From a checkpoint of a small transformer trained on Wikipedia.
Size: 3 heads of 64, vocabulary 8192, 20.9M parameters.
Architecture: no position embeddings, biases, tied embeddings, ALiBi, attention and MLP in parallel.
Training: a variant of Adam for these matrices, 363M tokens, 5533 steps.
Each number is 128 + 32 x the weight over its row's rms, rounded and kept within 0 to 255. Layers, rows and columns count from 0. Numbers have three digits each. The size before them is the row's rms in percent of the matrix's.

# up: layer 2 MLP up, 1536x384, rms 0.0635, rows 786-914, columns 48-95
# down: layer 2 MLP down (transposed), 1536x384, rms 0.0385, rows 786-913, columns 48-95
up786 099:136120171174076121143156148144097103124169161098173132107146133162075119205124155158060126122136059167183145126200157138156114146128099144162132
down786 088:100144133189088088140100113151133132170177175126142157117136161155124123151091110118114087165091116142106105196151137185130149171132143095114043
up787 105:137193092131110075131078092106170123075047120144141058139124088057086173129093125123116107090156101128135164160086144114061080129108124125127113
down787 108:145136167111146104134101068105140099136144098123137190134152131172165122130134142079097175157155150180100056076122102091129093138122090136098064
up788 103:104098157154113111138127142116137129147191052152082138103084067169134129140120141117127125131152118143088195133142149142081154098128137165148076
down788 102:164089126100202127169076107165100162159128102180122140158145127097148159118098133157112128127075193203124111147212093147066136094150128089123147
up789 110:095155173126128118157127124100122126061132168127141105129096157162124177156110138141125153126178043145195151184119114184076059103109100158161125
down789 117:117163167139120160149088208116130115109097123135083100113120169118165138116179159183083138135130122169151106146072129106140111105103172125138098
up790 100:141151142094143134119137147091134199089087147075092082144132116158136151148085151067107147099156041143113145082099142160174134146080132105153134
down790 092:147128102111151152122145121108131150111156137163137085133117182156117089133160148105076073119119132127105126114097135096133075112177163109136152
up791 104:146078120140062119103091158054091154112132161094070127126111139169125133139114083107114105151158140174152125106213089180131070104123161115151135
down791 107:089108075130158119155073201157097086161094138084202095145070042159188070094123112151152163105146128072147142176171196099106077092118126104162080
up792 103:139085116153131148091106114111100155104102115096114149162142152112120159174123079145146180062164146183107142109132088149147160128140124185090100
down792 101:164103134106164128104081123122102125165164084067089152119120140105116151112144085090135155121101083172107158144105086126148160137138177140199131
up793 086:110115111119143105147159120078171092118143140145146147069081158130118116239187201177080122113101129171184140067125111087136120141127064130133177
down793 094:222125116126043118154111141115080125160153143120139116133115119160163131074120104136103135112109145055106107089135109061106096127120109135146150
up794 113:157146088139140075127113113102139114053146096136081115108145106117145174160034141048064181075120109030167147122141102098116196091072126139154139
down794 096:106146118183139118143128128127170098131152162097175127125104115155120103093103136051166174140097108087133119124118047111114051149088105120072088
up795 095:160160115179102097119189133087127159081106121158121103132132081140104170126144113201133112113180105120133190152152119128119145125110087176163147
down795 085:120129133164125137128108138154129063160112138161098101122145074135202151104139108135172147115186148116120100122144171118120141059139166088160067
up796 084:107088159127148072131123097135109120069122134118103110087061110103093130168124173157090205110201081112147174085114126139100159129141094156093129
down796 080:150130156107158101133124088062147081099114116103149126115107118091125085167126145138073133137151076144128148113109130152085113121129104122124156
up797 109:148128090147149089111133119128141083050128110191123126107143112108106123159133104164117076112186134133182141134152114109125095067081104132138151
down797 092:121151130159090132168097164122120128095156157163166157124102115163197155119124113126106152124167156096077076151101124104154191138080155104046149
up798 107:129135146123154036158121085125111097108134131099154049081140141084068089209135205119131177065092065147163186121096139074086134193132038110060127
down798 134:156082162124130192085152171154080135110129154133092119163090091152156138095163087077138084134166108125150098133132113090113136176157117109194140
up799 096:142173085125151131158164108081130141089151107127097146148151123097102085136119143178130166131130137128184134108156119120143131100193098162151131
down799 103:110118080153081132099140143128148098212123121158115157118143144176147128191121095085113145100136087140111060149107091143038129104129136103082051
up800 103:184166089126203078162124078094130121069128113103081110101182084095133123119092117155089127095132104098135121122091089157104096136121108136138099
down800 100:160098140149104126132155129156165129120104146117148121133085176155106083153139138152112091092102112173063053041140145133112142130154158076086223
up801 119:162067146163102117111123129065135116113097088112074100144136070065127211170094128109151102118136126096144170157162160180094208098085132128148148
down801 130:094138103133106074131121119164168119084104164136120168107162121057076140122096135179189113150111124113152097118175178119143107153133152140087167
up802 100:094100185115152113129146128162119136134097118099088064138072173115109157139144167114089192085191078131178127127129105138085162151181093114133157
down802 096:112128159090114164065087105140150177104161192132131127159078139101095135142068167111087119152190135115144088119068144105111090108136137160130164
up803 091:114124067156186137091161078108117136127144069204060124120113122124102136104093149096111180113136067091143152085125067167168101141137106123121106
down803 094:147122109169170159149197147144093143137170181092076115104122153144145124101074109137065132095112138123104116145126151178137128133146072185103116
up804 080:136191123147126113100074150130132101145112119127119098103117118146125131146059136094109144117153103129152104084071139125119095158042140169142084
down804 095:088062146124203143209082128156123160153158156111118163140155119123157139113171118139138090103073189135138110171126102103154159072132116131103169
up805 097:170157115152130140140147116135139113083134166125124130139091093131091120229144144147115083137104100165144081150165088128078067144064133062110199
down805 095:150116149155120187115134156115150065179119137131072177124145088182174167129126075115138120127162103117097158130148122130166111103116157158162085
up806 102:128141087127141117049078135124161196075136158121099116135139136129103145132073134107127111107131127143078134140182087112124098160137141070126161
down806 086:203142131125122182121096075195176126163168117085120118179122134096157165125138112124086140160096128092183147089191179163097133146115126130124122
up807 098:134163148074146133172112093122096144104103096106137124133146159083121117135153153190107093061174123097125131139157148117172115129218079130137156
down807 084:055110175093114165156114173136121144141115161108167144110105144162125064135163127135141140102121154137091112152102105127120118117145086093123142
up808 110:088113142086140115152155144126114096138174141142107137101108126104073168123138111117121138101115123159179081081117147159150128063159046160114181
down808 114:127097139150092128101171115119151094150144144101073159133143098093099127117100153148082134167130109113123155113094085140136176080179188145139134
up809 106:115168139142132088099146114104151131058161103182108156131122000044103107148102121168073161110102049053146159122170175078074129132126145105153124
down809 100:177098140143052182152173113180171089094133172153127145169188159145115112130101161096147129117071098132167156090123129100120090153083147139128113
up810 081:135084095174109110087140151106123154091124155139139103123121076154097214114122136112139126128170159204113148070085124115113123100132126159157120
down810 092:087104141154125160143119169066198134089152148143126139102153141128197209048104101111116098085086146144121128188166135145110100134133144102118112
up811 094:119180101118097109134088144111114144138084142084101112078041116133087121087146111150140089050207183102169142144127096164143133142139057130123135
down811 110:093136133097082119160143157122110071105170113077161161169151076083121097148111170166118100050095161100115098177170141106104097160094114135181155
up812 095:090096144091170093098179148157150132060127118081147098123132161105108125110116190108082132139136073113116165090119097096077180148122063114135179
down812 093:104172077139170121095114165094131131183059121155133118123146221137138152144071139094109143102099115103102154146143192117046088142157065182127110
up813 108:109097136187124084154096119122103134145137150129132115131144098111072142189073145116094115143098071112178162130129141237133086133105121136121188
down813 096:150177152160097122068163123133069138068127120115066151127127099146125156154016117127150061155122032139138135178107082184128127139098152133089129
up814 109:180141127140183098059158105147132067133106086110100074095118056163116087151121190039067120082157137135208105083124159216117140072115131147157157
down814 113:140122109154147167136145116184110102120197186090058106094154141162162077151152094113185123156150126182089177098160133126103147159148136176138130
up815 089:149140090160131130089123138083108100125145164137107121113105175089160152204148174151090174104132144149131188128182086132176149116055137103135122
down815 077:110150113130092128180114088128131149127066114089161087112174163092111156104163137162105192180126077114118142121087176134131127126136087141093132
up816 105:120102106185169097098065126147137138095161116123132096086135118119087182105100133147123117112087154081092130125204137128136156077158162157144166
down816 120:115118140143112114106135178104135087096117068105100122115094115196167127138099139086162133078070112102118152086130159101083145107115136134153105
up817 104:127137182130189120156073112143110132132123062182102056083110141158114140131118195163118180111153104115127126107064148123145181160186104118141092
down817 096:118108126131122141164139158086117129123148137162143163109117099160123098142187136131120136072111075119115199146174102079156130170146062128159086
up818 111:124134164145145105135145071170103114096109086120138112113127178127101097136131162095049137057159108113170104108147155114102134080110091071149176
down818 117:099146121131066093126106084149115148123117173170145120173101098112187209126090121145128157130221120110116159170145207128143081135093138101092190
up819 113:121118109108144098093144121137134150134128133059116138119131150152071091154138176163149155132150139202234110112116110173085090147123131151107133
down819 101:109126084135136190101117119077146093100109069134105151187164076130135141134083148125143147145139170102144126134095130176086144203154121201143125
up820 092:115095132169170136133152178080160134141152114131119105085137128116087122157115112106131088159082070164165165086165142194074154162146136089148205
down820 081:136100139108060132139142133173096120129105167105126148175116093142180150137101089168206138100120137149115142146105132094132128081195102145169130
up821 106:074107188097149096136169154119128147080135108167173153100120085067080168142102122117087115084174119142110134125171107105132137151064086081128126
down821 112:081107166151107056110143162115158165115135126121138121140131079157141090159131152095148173100059136183148125120171154138173058128158155129156082
up822 100:093140079181157109158139072133202158109117104131073062077092101098111201092070136118130136136132065133147209135070144118120191112125127137113132
down822 096:103170123146160153105157082127152109095140103120107172234134162146098071122096096121105141150118158150113150123126130150129090124125129179144060
up823 106:167141147155108080142111136141104143098073125109135101089082082125138138124139153080129183108138150124144109091129142122111126136161088133144142
down823 097:151103109112047159139106136154094163131192147131144217092151178191148124118086154152139147104142145229114142135095136119170109143131191132144114
up824 103:124166119099136145112124141108145114145065082111097111126089119153148096178137144085133059100136111140145128101103085125117086115128114141119198
down824 094:098091084108124121174130132107095132114121127075136118143088177108135164139139149118124161164156113131145096141116166134137121178159113137077104
up825 105:120113165123068134090089095144141150089127137107137068122175132139109148119074131114121181121185139167141107142153121131133132090068127103171139
down825 103:094037123134199154101173132135153172160182195133126092151127102184147153102092109108114162146133120152172088064079149190071117109117093169154102
up826 110:085073134167171145123140117117097139134181143163028133096186161104111116211059092069099151168097093093140150091182177177076117100101105099117167
down826 095:102113174121162119128109100173164120130136133132106110090099108170142138138134104109107149132114150111153138117179065088147164112092118147140098
up827 114:142113105114177090130085079110103132144099120140074129169089104141125104145148149079135122107142127125152143101092125172084112132163147122140197
down827 112:175143135130123071092090232097125096113119112122119097090146093149192169130166137147096096088152139127087109134149135076178053115178166104087098
up828 095:109163133106107114147117106126115112165159082088130144093087111091112096123178132182107143183086117147163124107192153177167081069164114190187099
down828 094:161103180156120156158154119143120064131148171162118153150115132137123166109100084104113152115129140146112098100116162120161105141148200113156067
up829 106:119132147136089143117089151129104178117141154131081112130102126120093167130121107139165170106126137152154134133186179144118092141094146114133115
down829 093:192118147133121192123115111123086107127151094104129113123160145097138133119143137105115111137097149169151093113125187171192116220115176079110173
up830 075:121164155134144081125094100116124098058130134091123117083093086083123157141080153125097125092179097109171157141086118148133123076141096118131115
down830 089:143155151172137072110074093101131079067120133099107135090121095098153119131070124104084139087154077162153145114139136179115116089144137117145120
up831 106:143167113162148138110095108150105154085119099100104104134134087178119157139054191125124170019189070101154176129096137187134130134098106140145092
down831 100:152082126124145168052091055145124149144143138139078137195142138145139102085077085076096140097106158104125118109123155181152109128152115163097105
up832 108:079145143143083112124097104137112080095128106132127119089117138094099181135106177159074117035159058106124156118086133093110147072095108128124117
down832 106:114127149141119089130093088113095145132136148110143087120151126128148187176035167144048144140158134181115158148156113143116114106093124132089178
up833 105:110126141158097135186086160128048141152152126087097153157146131083073157144112128117080091094151077136099151094144123167102069083170133094131166
down833 107:117117106110134121180125104147074087112051101077146225131147158112180175147189143131138062126129157129144100086186101137108129106088166125136182
up834 111:117162141130130075122104115104158062115080132074132066081086098097110150157134162112141146075122137144165111089102100129113101146122107148118129
down834 114:183146112054140116145143134151167142107125130107185153075134164137109140112151161091100125111092133201100174044153158128153118175082150153153126
up835 100:135159174091142141134113125142108145110097142103084089089132206121058102148145166138086101125164105105150168150127109200148101066141108116101135
down835 095:135107071124128133141114090140154116097121078133135125126118154193164118138121111144090112177115107045110140127118194129101159145128130109133079
up836 096:112098125150124127088111157067198111081191087126141124076106112121092141134100133119112154097072098138120146133104135144128094154122093179124128
down836 083:101173111147143144107118072062165106172129159139148164138114133086165201124107152162178108151064185116121096139113079150118127119124165137113137
up837 100:151090122212099119093149118144129150103177149137130100148101076144133120112070158113058160158192134140127131162111096135131081072110113142151136
down837 106:130090144074145130115142078171183152165144176131097159140065144071175211139132161154178143102113094084085179110132090134135098149026095131126169
up838 119:093102149116178106154112142129103111112106141075145082128130137114071141143099168123067140087173106080097178105135123111163124135119084151140154
down838 124:123139187064150101137144111117109084112167119144112138173081115076157192185146173120133139170120095084112141115124156138147128124103133069148187
up839 080:078097147169116146160141170158121163088127161130127135095104120173102092126110143183130117118145138192107151130189117105113122119086124084132144
down839 099:128116130113176154119096090118105128139134133127113141076136091132162159045139080103188108134134134119113126124153164114160131207125167159165021
up840 084:145166139115120067118129076082147065104125130099131105094117138133081104187120118103132146135156069151138126071164173105133086169099096175152109
down840 089:110121088095132089141109062155091107155105082128153170169085160127125143158122123123125134123126140060157083127174152167107103088102158145112215
up841 109:099095172168112083080163120117177108083090127126069131133086061127099097149144131136129115060138144077158099154110176157117091101148117152122142
down841 105:096083130076117098064158188130175125127101166095092135121111149120115116147152133146118212095149145069151157121110147159167124141138078158149086
up842 099:152121080153144138048184108154113103053131089144142089119079078135142148130117172084112185077164097122131145086061160094124100117096067161164137
down842 107:153113117173119124124136157108119113087106102157058133083161111113168191092087102099131109103092122109130177155117222135131155076119154121167124
up843 091:128149146152139093174124110121156200119111107091150123151074125145134164085149129091147119116160125148151095145060112162125123107127084136082086
down843 099:154077125140112140067166139128114167165135084143114144118111104096208062113143206181179148172143188134068128110161111149144122128165155133117138
up844 102:117170136118099078048174115124170106122138150119105124091111124138132135127087122157113098135163130143107137153217152101077049111081063142130108
down844 098:113119075120136112095140103093147124114101188147158144204098176102132189089144149123093108148101101131124106077146017119111113135155110085141165
up845 096:100124144114087091110132159130138120077176101130101091104120143090050159114079204121117133114163120152125114078098143126129065155148097113112136
down845 109:116108151135178108122082142158094102113107139086092114137164141165100135134157129109166147085156147197155095150112088148115131150080146155144143
up846 111:148128159119100132080095163095146143174134096110127106093118168095117159159129141149082095136194130157154157139158116131127093130075139060149104
down846 131:111114145170120155107138231097117157062101114114181197135179106065097147097133067148102090148120165131137135147116109127108105106133197110183098
up847 105:111138136130144143090173136133183076094084134095138135143099147152119170115115144111145140111206120135152158124118142182147100091148127194145112
down847 095:115176095127127107130136171080170121162159122129124121155143202127124128129112111110131182156138125099217096157123135134087119104154120102093156
up848 090:081153115106136067109110067119154076065135120080080105130109153058055167187073125140103156073168070138134165115144157038153071113092084175103142
down848 098:167096137156176123073138167136145122091141116121191156106124155144102139104109150086147157105101168090102115097131132159125163179105105154114146
up849 104:099129130162073125163094120063089162117147168124128106156148165101118094143060124166073123135181127116100145143149099157141088111124084097122136
down849 090:107081184122109123098151153182109136137114111095151152113149120121164065108170134094151164062127133225091160170198115085123126187125118145141094
up850 078:169140132143089128108138063181100110122151085108139098112099080104120102112150141078103163149169101125080158052066091093151077169151074126101150
down850 103:100139121158144145193129121097097093113099146129143160142149187104120088083093126155155115109137158162184112169142142158120141085175161112144165
up851 086:122096125131103089173154046102145102115127149180119101137148103115110119143077142167122163151097103092101114109155115127151142126163120104067195
down851 099:159074121147089140090119173122087127090106119093126126164153173113108180105095140120124083084147147203175125118126076156149152110116124142143153
up852 110:127162133083154126107178129076154099104119102056078036138042114102161174118116133104131087158153092116099152159140071133119123123172134121112157
down852 099:114091150135114127116110040128122080175148102100094106114079152137137146125103158090126111098147140103095119132142118148089076108160147158146141
up853 093:075164168174126119155104139165185126100101151133120114121109163063134176140177152108115106156141134099096159144168116159139082066128113090159100
down853 084:128149131112118117155117153101149103133171195184110133082143164084083134120115134102179157128192150159164163171141140121123183175107129077250151
up854 102:123163145145150022151177117088152079116122117166152125059072075145069130156154134080122140108100107113171154115130120104156111152148103164136095
down854 092:102170142192109137106121125103164161073094095132083135128135130113141144156122166130109063214177104121090130149134104135104159130095110138118132
up855 090:121128157147099130144119113103153108113149142039143079109127180162157143139123179140141159104123040104126146155086141113115119163108078106130102
down855 090:116129077092143138154111105209060152092108111125152175088134156168172158198122107140145132154124096140178127127190104070148115166116157149126144
up856 102:106113136138146113091094159092182111134148126116128142139106096161120139130127108039116145095153096161131179140147141128105106180180095104131150
down856 100:100128115143139096140134152114173131150128129102205141209155142123081150143050085150097174093075132119108114140122135102115169187170130118174011
up857 081:150091101115123117128138135130133117130167121131103128071120125177112170122081165140141167131100111111130156033086180150147105206149086162111105
down857 092:131098101112113160092062114120144102094076161108141189149202179095144104102118108110113104123117179159190116130175120124149140053196133101145162
up858 111:076133129102145090129174137130192108078114170118117138093155134128081078129128132121104164152127060164054163116145118132101131064138112166146135
down858 094:136118085144134149130167106179096077153032160140104162130136104109131124096137131175183055175177102137098150090117186128161124062173168152172108
up859 098:159164119152100086102110127104134104087096148054119116096123146118080073160150137144094198101140119225106111115127083143077050041122113140148113
down859 090:166102145152147109120114155214132106185110142151120198115183112088151170112160120111150145139161135185102136156092138076070150131135205082148086
up860 096:135170176094084065174131105149113129140190115095083080104111141096119123192090133087090149154150101101113186121143142097127084143218070153112133
down860 095:134072180158161151126145080123127115097104120093123094216094138156080129112111090084121103082102159088099174156128128114132145127098098167169122
up861 091:135157096132089130131006088123131066103128093083131122141149078046150182128093108118133092168181069091149130166158135132104144067100134152145077
down861 099:121117162161187137091164174131119177119117127182103144114067098180054130108120148080150141114133106138094088140101099115120132187123139122182148
up862 107:167119134157135105067140151167132126142162107110142149116082112101112066143155147153083127135191124130132118068129098154090114185131131107139098
down862 124:175130150110098100127167199141137090088102124153146133113083063076090130179123144122157173161048136126169137140172132108098146095143146131139105
up863 072:128127134217112087080115134066137110129105117164143142066146103142095159156114157187148128098158146126147129159134166106173166155112151112166090
down863 094:104100178124148167153128148126119148106104127143116155168129173136108075138158147147051115121110165156102091177148085134121148087096093129067228
up864 088:143155183174106101171152123167089114114103078156105101072086089133111094156157130122131175060141124089090160134177151123120194099173102136176102
down864 099:178138149133128112166088045148103120117073120140093131116101179191131081095099151106128149141087150115072156096096126182137176174123129098157177
up865 092:160121155103110131132121156151120090039179125139069140069138120051120129140065166140009130121143054091106179127134156121101114138115099128134172
down865 093:165149115108112138127110105079214115083142104110123123093126158106119091109119103111101109090174134147136124168187157111098027120096116104158146
up866 088:156129106135124116149072115146072124128123107153128112059098095147093138109153119173148119042101113068198087140101133163134071157171114122121128
down866 098:150141105135102100111079111122193113095112136124156169129131142108110104119140124147109047099103160131109088092118138139074133118087154124103161
up867 109:129151122143103067107171133125088133052110121064117120129145151063089115147134124159144112069089050104149175127168105134150106134153085189119126
down867 103:148101071106129119158124202083151102131117153162117107120138077112111129129101127152139114125176142153163174132178123085118150058153108204106140
up868 107:147065132148134040111144151101108142110126146128100101139114125155101195152119134072123104143130110149188152086056145167157120140192074136149133
down868 123:173095128096123121138132084089112179149156122106163093071115157132130117115102121173172069134062146158147210188139168135129140110138074139137125
up869 102:144180108118135078071107074066130097122086148097123117081086122114124118147152149123149146071199104158140160139158083155108134160025134096105113
down869 100:146145076117124134113123170112152140153145142147169113125117099149134131151105125150135093110142137152157128164153117085134133120179094128053103
up870 102:127158084129143118077081109073153137167123115130106081077117125133128129105087126130135129141197103158143211126158157109107036072076070095141123
down870 103:077095119132136192114175090101199119141116135134157107213098102100152132178090152144188164140123107115125131173143127134177106121189159111104130
up871 120:102104133158079130149103109107136165109117164150051126095111148139108160148114145086108179119198120152100138139139092169135111097143084140146117
down871 116:067092107144160147152163144123142091130179089138116119197139152139170114099167171141096164117132125201120156091116183124130109124102141120179125
up872 098:129153103122121112060132119120137085132124079165128114125104094144132126193088193185105174105113109086115140104092104089137156137128128112132141
down872 092:108096074139057145179113132118090108139088156141160113154133149100074111146121131120106152114119146132132143116189091157109089064110072170103164
up873 101:114122165146206099145047078146117142141101107098101102114122136155128114153178121066086180103153134146150140124094100119137121112093073105103108
down873 101:140112107110131218087117142148167158129216076107138186193154060153140093077151099134212094116150103200125127115115156089098111104165109089149151
up874 106:185092096180110123103113152085144101088098092092148105122067099142128133126095171092053151115198117151095152068090108166135102091139106097130106
down874 111:118148127160093185099154094086127105148141096150086138192095131091098099120095095082162122098181148142102161107137116159156132154168150082132154
up875 096:149150117141126088047172099115129070089127114194139121118133082152119153150160142171109172121190143095133164133176171085164146088093105104130131
down875 090:146137076091104147164095102122154158166090180069088182128169142171126152152088103101110109153117114124134180117154136161072139140154100172096152
up876 105:164148134171085076143121121056123123082054176085120122039134106098096157157143139146104126126121169130127124137134085125108120112085127057144107
down876 116:199168140136152118141153045105090068154111148082148121128110110150107153136094167133122113133117122194171166080191110131119164073104097111083134
up877 104:126149115152130107093105121135118109123173115136108152116111127118070096204093147124099096150157108176148124141161148109096085176152106102140132
down877 096:155128136090112111143097130145097157103178138108091141132184181106133115127143113182104176175128133114137091163114120127112139176143137131111150
up878 101:070089156148140069115061131163134132096169139102130108123105160146146112163091169106142181126110092074123128094105140090120077148162118073103108
down878 095:116105177106157153136188101171137121185157164138146131184099117179145151131108084117112082114107154146091088120095068141138100137127130160090114
up879 110:101116094120102126090081150147162153137160107176096125088112103112061093114094193149163097109147130182143101148099156111161126099139111175091072
down879 095:135103090158100165135115117081125104088121172170153152133066109164092103100113151167142093113106129175065087139129137130164121139165098143063111
up880 091:143102165126065098112106155167105125120167149125171134111077126150098140146150154160108185124138119187128128102190083089197115112124129136119122
down880 107:100123095130138191191097067146086061183125156134074098138127123098135137125097127152140124131133121138086166088162198135150130114153133133117144
up881 108:131131169136137099175100104137079153098122117137074132120134150097087135133125135123082150127081101117129180151168115132156143114143113136165113
down881 087:138173125200167115107137170111113186122124119105099166145108094127135109123074103090173091135109142099168139115118173198065109116139118132101181
up882 100:137127094128127097161080113161165140131139129117093076055148167125111211152070171110093156139171097181172173101091139137132130104117140143132138
down882 100:126157146103121173141206099161161131181172119157149064187172130126139123161110188215155099137110111144145108093183075069158127082086102140166146
up883 110:132207113183096117121127124061167139110129135120176102126120079106113198154106114083083107120188110139125178131151136091106096086141096101127115
down883 097:147103134158148126160174162105083127108143168173143124078114142090165135130078170130111178171110134171101150107098157135163134109142153097104115
up884 099:144145105137120102129145081117200126134053105110129108108016103144086147179141171114118112094149086112135164104118139124112146168095145095083116
down884 102:179088145086118151122146121120163050106133122147067154126118110161170145180093123139175101160120143169154158200128099114157154098074148079154153
up885 089:183126159110126124149145121047153077123135135127117143114142086126098145153083093111108205094119083114148153126126193096127110181064122148142105
down885 085:143097095145096126118118178155152089109130130098171190167137193110067074135129191094160124095115148132134136135105087184122142098115142148168174
up886 088:118147131103113090102147080101135097099174111095140111140103130073089113158095181089130187118102078122140141142124143071131083161094123132048122
down886 122:116127134165142164162099130116081174146067143119087119151156109164134112127128099111093130152121191112154152129108109118140182048143135168145120
up887 106:111136091153129135138100141169140114092130108177079137102138147131094154159109168080109111144132103171136163079110108105096082114147107126106162
down887 104:114136095163139142082142121133120138105125113141229128136110085086142123110112145119119121193169063171139162185113132149130158087065146133181147
up888 094:116166126161069106121118146120135083138077110131098083077100174129137164202154211176118113070166137134161176187162143150158144121051140078166093
down888 092:103145141104086176138135150210190145134157134134169127091122144156138083086141168101114079209144120158103141098102116186133115152105091130146183
up889 105:097147053114097105070127129062187076103209131116137111123112132114126145113149137115127142134165092139121207098099206161102105112101125143148059
down889 095:102109116134142088117137168159072137137116155155161181157124090088081142151180109148167065192195134072131143153149173140111125135104141139128165
up890 103:164083114215120096151078165055166130103107158154120153138099145105044143155099128090113143157116152080148113143133150190143118117118111185119093
down890 109:077121085171104118106162140078144148116109166180138178083129184121127117132160140104185142144127107091157121143153190094110125137105160080143108
up891 103:106119134127145095142168145156130061107103127133144129091167064172136152149142142069113131089151081133136141118148099114155084120125085198164112
down891 082:128143098082172138139148146114164092094179147103072122107154135145129117168092137165116117152090106110168126142129146114159161172124155073174062
up892 107:116089171132174077122113126194159134110173151133071152096098103108100102153152146130089101117156099121136124145171119123134151119158105126153136
down892 112:183119156060162024110167136142163172103090081135200155140119116147159078074196158168129064187149194094095141136140128093110173095112178119129127
up893 086:156117139125159097111090091119120071106111073146064125085125004108088083180130168085122134154084099104135086128055089141098124106087110157154229
down893 100:169107151126082185127122129104089115148158137113103156144138160106196198090138122174131120132124122060085149106240177178214116138165147128131081
up894 082:159224140152108083111134134138130072129091178126134163100047109118131195155148159084126094115152137147133085087183049143151142131102140097139123
down894 089:122166135128125143197142159135110090132128081115154074142152112136104129146146148124141166090131099100169179146107127120153125148145067146066129
up895 117:134158122138160101117139106124113113122144169118109112060094139088134133153132144103109210087145125175128133121160168116156159124126055161116093
down895 102:124144148163137143102147140142158078124099149070074142085152142052149139182157157157137139126119121143083153159143102191060156088122106179129107
up896 099:142150143140095051142133086109112117099102179111060108115091043133123158189094160142140126126154120130163105131096085121196169061172123137107153
down896 085:117157169176134093128077116136150142066066168107103084107096068084123082149085135140137161124142102125108153089140118124106096071185168117133169
up897 112:066121184151145128048131136202115128119139104068125081069110094083106114159126160128141060084173140169161153155112156093118103112128107111135149
down897 110:130144125097192130097156147147170131113159145065150092115101133149100106186110142123122171132062123090109136127094132109118140140137141115160122
up898 105:148077090147139111165091093106104111112087100024140132127144147105079159126114128143113152109114111152131103127144083171088146121117128123131174
down898 115:111072105112115114131072118112101108091043133111124140124083087172114164131184157138130128078132121080091113151161133160111074186150158081139114
up899 086:121159147139166075136110132127113095126073122094161096052114114082108189172109177107062183082166114185179167138086169144121140113098113117113110
down899 090:127165154158144090098110093124126114080105133089085146092120087126110130168055114138110139100167081173175155098125137194103105079134130159138124
up900 092:146138160101153122081115101186136148105116068115093124074124138178097164131098128084093207101156086108154153058142131134125155176076074119137140
down900 084:133115091101158109112110103173051136177062094144090175135110198112145147137055121096086150095138139062123125104092147111110101153140089163092091
up901 102:110141181128169121125139128113177127147157140096168099125062097158103134149145133115093144128170100177113126166081148160129149098118128175174047
down901 108:160131150113182179142152095106087091107078129139056145111081141110082139125136124165100130114097117132183161110119116125123146106108148109105156
up902 079:153154100147148108166112087103129134095114132135107129118146133118121182146142128060089178158105135130163153068096120115153095172101088121125057
down902 076:133111109106174105098123082101187136139161078135140096146075124093144101154123083117070177078126113089146113145147153145115090092108139066076168
up903 115:095127177116122123142116114129130120127141169124086079105114111038106073166139137173166170086143092096167189160170056077151140109080047116120160
down903 109:115044160146118166122122109147147103132130171147155144090101080120124098146130130120177191072122172135161175166172116086140132123121118122130152
up904 108:142107091129116069086121165128119087178144038076103113143146137106149118095083158152064119109153113135153136057165197149110070069146176169160103
down904 094:095149140104130153093119127159166140067118191141122111122121118121093119123121069207131180101130155155103121119108137094174113129069088139170121
up905 088:198154157093152091102150132110127160109126139144120144070128071090142114112114123157122126107149125097145150063111125098120155166093100135174131
down905 097:155136112107066141120091155173106074205100115166153112143143182112157077120154116087166110134110142172109056106126060093078160102164195156055092
up906 117:135156140108111080104143115162161134068204123069110129114058122117148134147120158135075163148156151178103119086191110143139141073180120153109138
down906 126:167136109123207152057113133089138122091148124152144184181136154169138101144189113123152125144102082169156179102145118056148171122145164111087115
up907 102:129119132133071106130054104083138094138146140112172119136119122115075099153132153145103139157166138137110117079127122101198157123101115112125112
down907 089:084066166094158137075124044104116096110115164123106088139112132126133146099133090134105112107110132135104185138124187154094117087124149098084125
up908 116:132111195127139094132135124144144119146094177107114098112103108102120116138066137070116117114188110082180120114186167188110121058164129137122124
down908 130:154093142156129102131182148153073103098110081139151139117101102117076141131107088161141094135069130153130146099118185105143237110154134147084125
up909 087:108104177102096139178092071143137131151154208118118091100132120147084129136062200088116160112099084071079147096138120123161147062175080102148198
down909 094:177107103121181151113135102084088127070121114140129123168130128113152122133127088125166117159123139099140154128131123120068187092136163173098147
up910 105:089144123124141135073096121137121138174193115121069138119140090106129135105121169150132122147155087132100132182168094104108129100148123159132155
down910 100:170192099123076138176120181121138071094104097114140144104131142155127170103108167137115120140129096095056152121186165136096126164137147106113080
up911 104:119159136126125120127112168134179104123160168089090071035119137101098097182152211143167101132150119177122113139162110115137122141116104082107154
down911 115:184181132156118150111146164111078121114130143111119154121130114105144109110132108146198115121090151160116073111136103095105121136138187153215100
up912 107:130181060098105139104111105095133115147153117080106133125143122145109136131142154086133111119133095169122135146192129155173081122127111176127155
down912 101:151122201067113117142126171113069108141141161057147137099137151138172078150131091118163138123129111162081140165101119098137112137154131138099097
up913 076:076172160140155029099056106119137065059131122133129109077091119105091140130104168116067119083150093128174168124139154153115145101128103079135104
down913 095:158148154154135053085068078099121077078119125116120156093111118114148115118077114096084129097156100155154144116141152158116125093133123118161129
up914 109:094153134123113080149107087112156112112095163141086106104116108079091133158092184134106149099173067100083201116156125074117124074078108090117090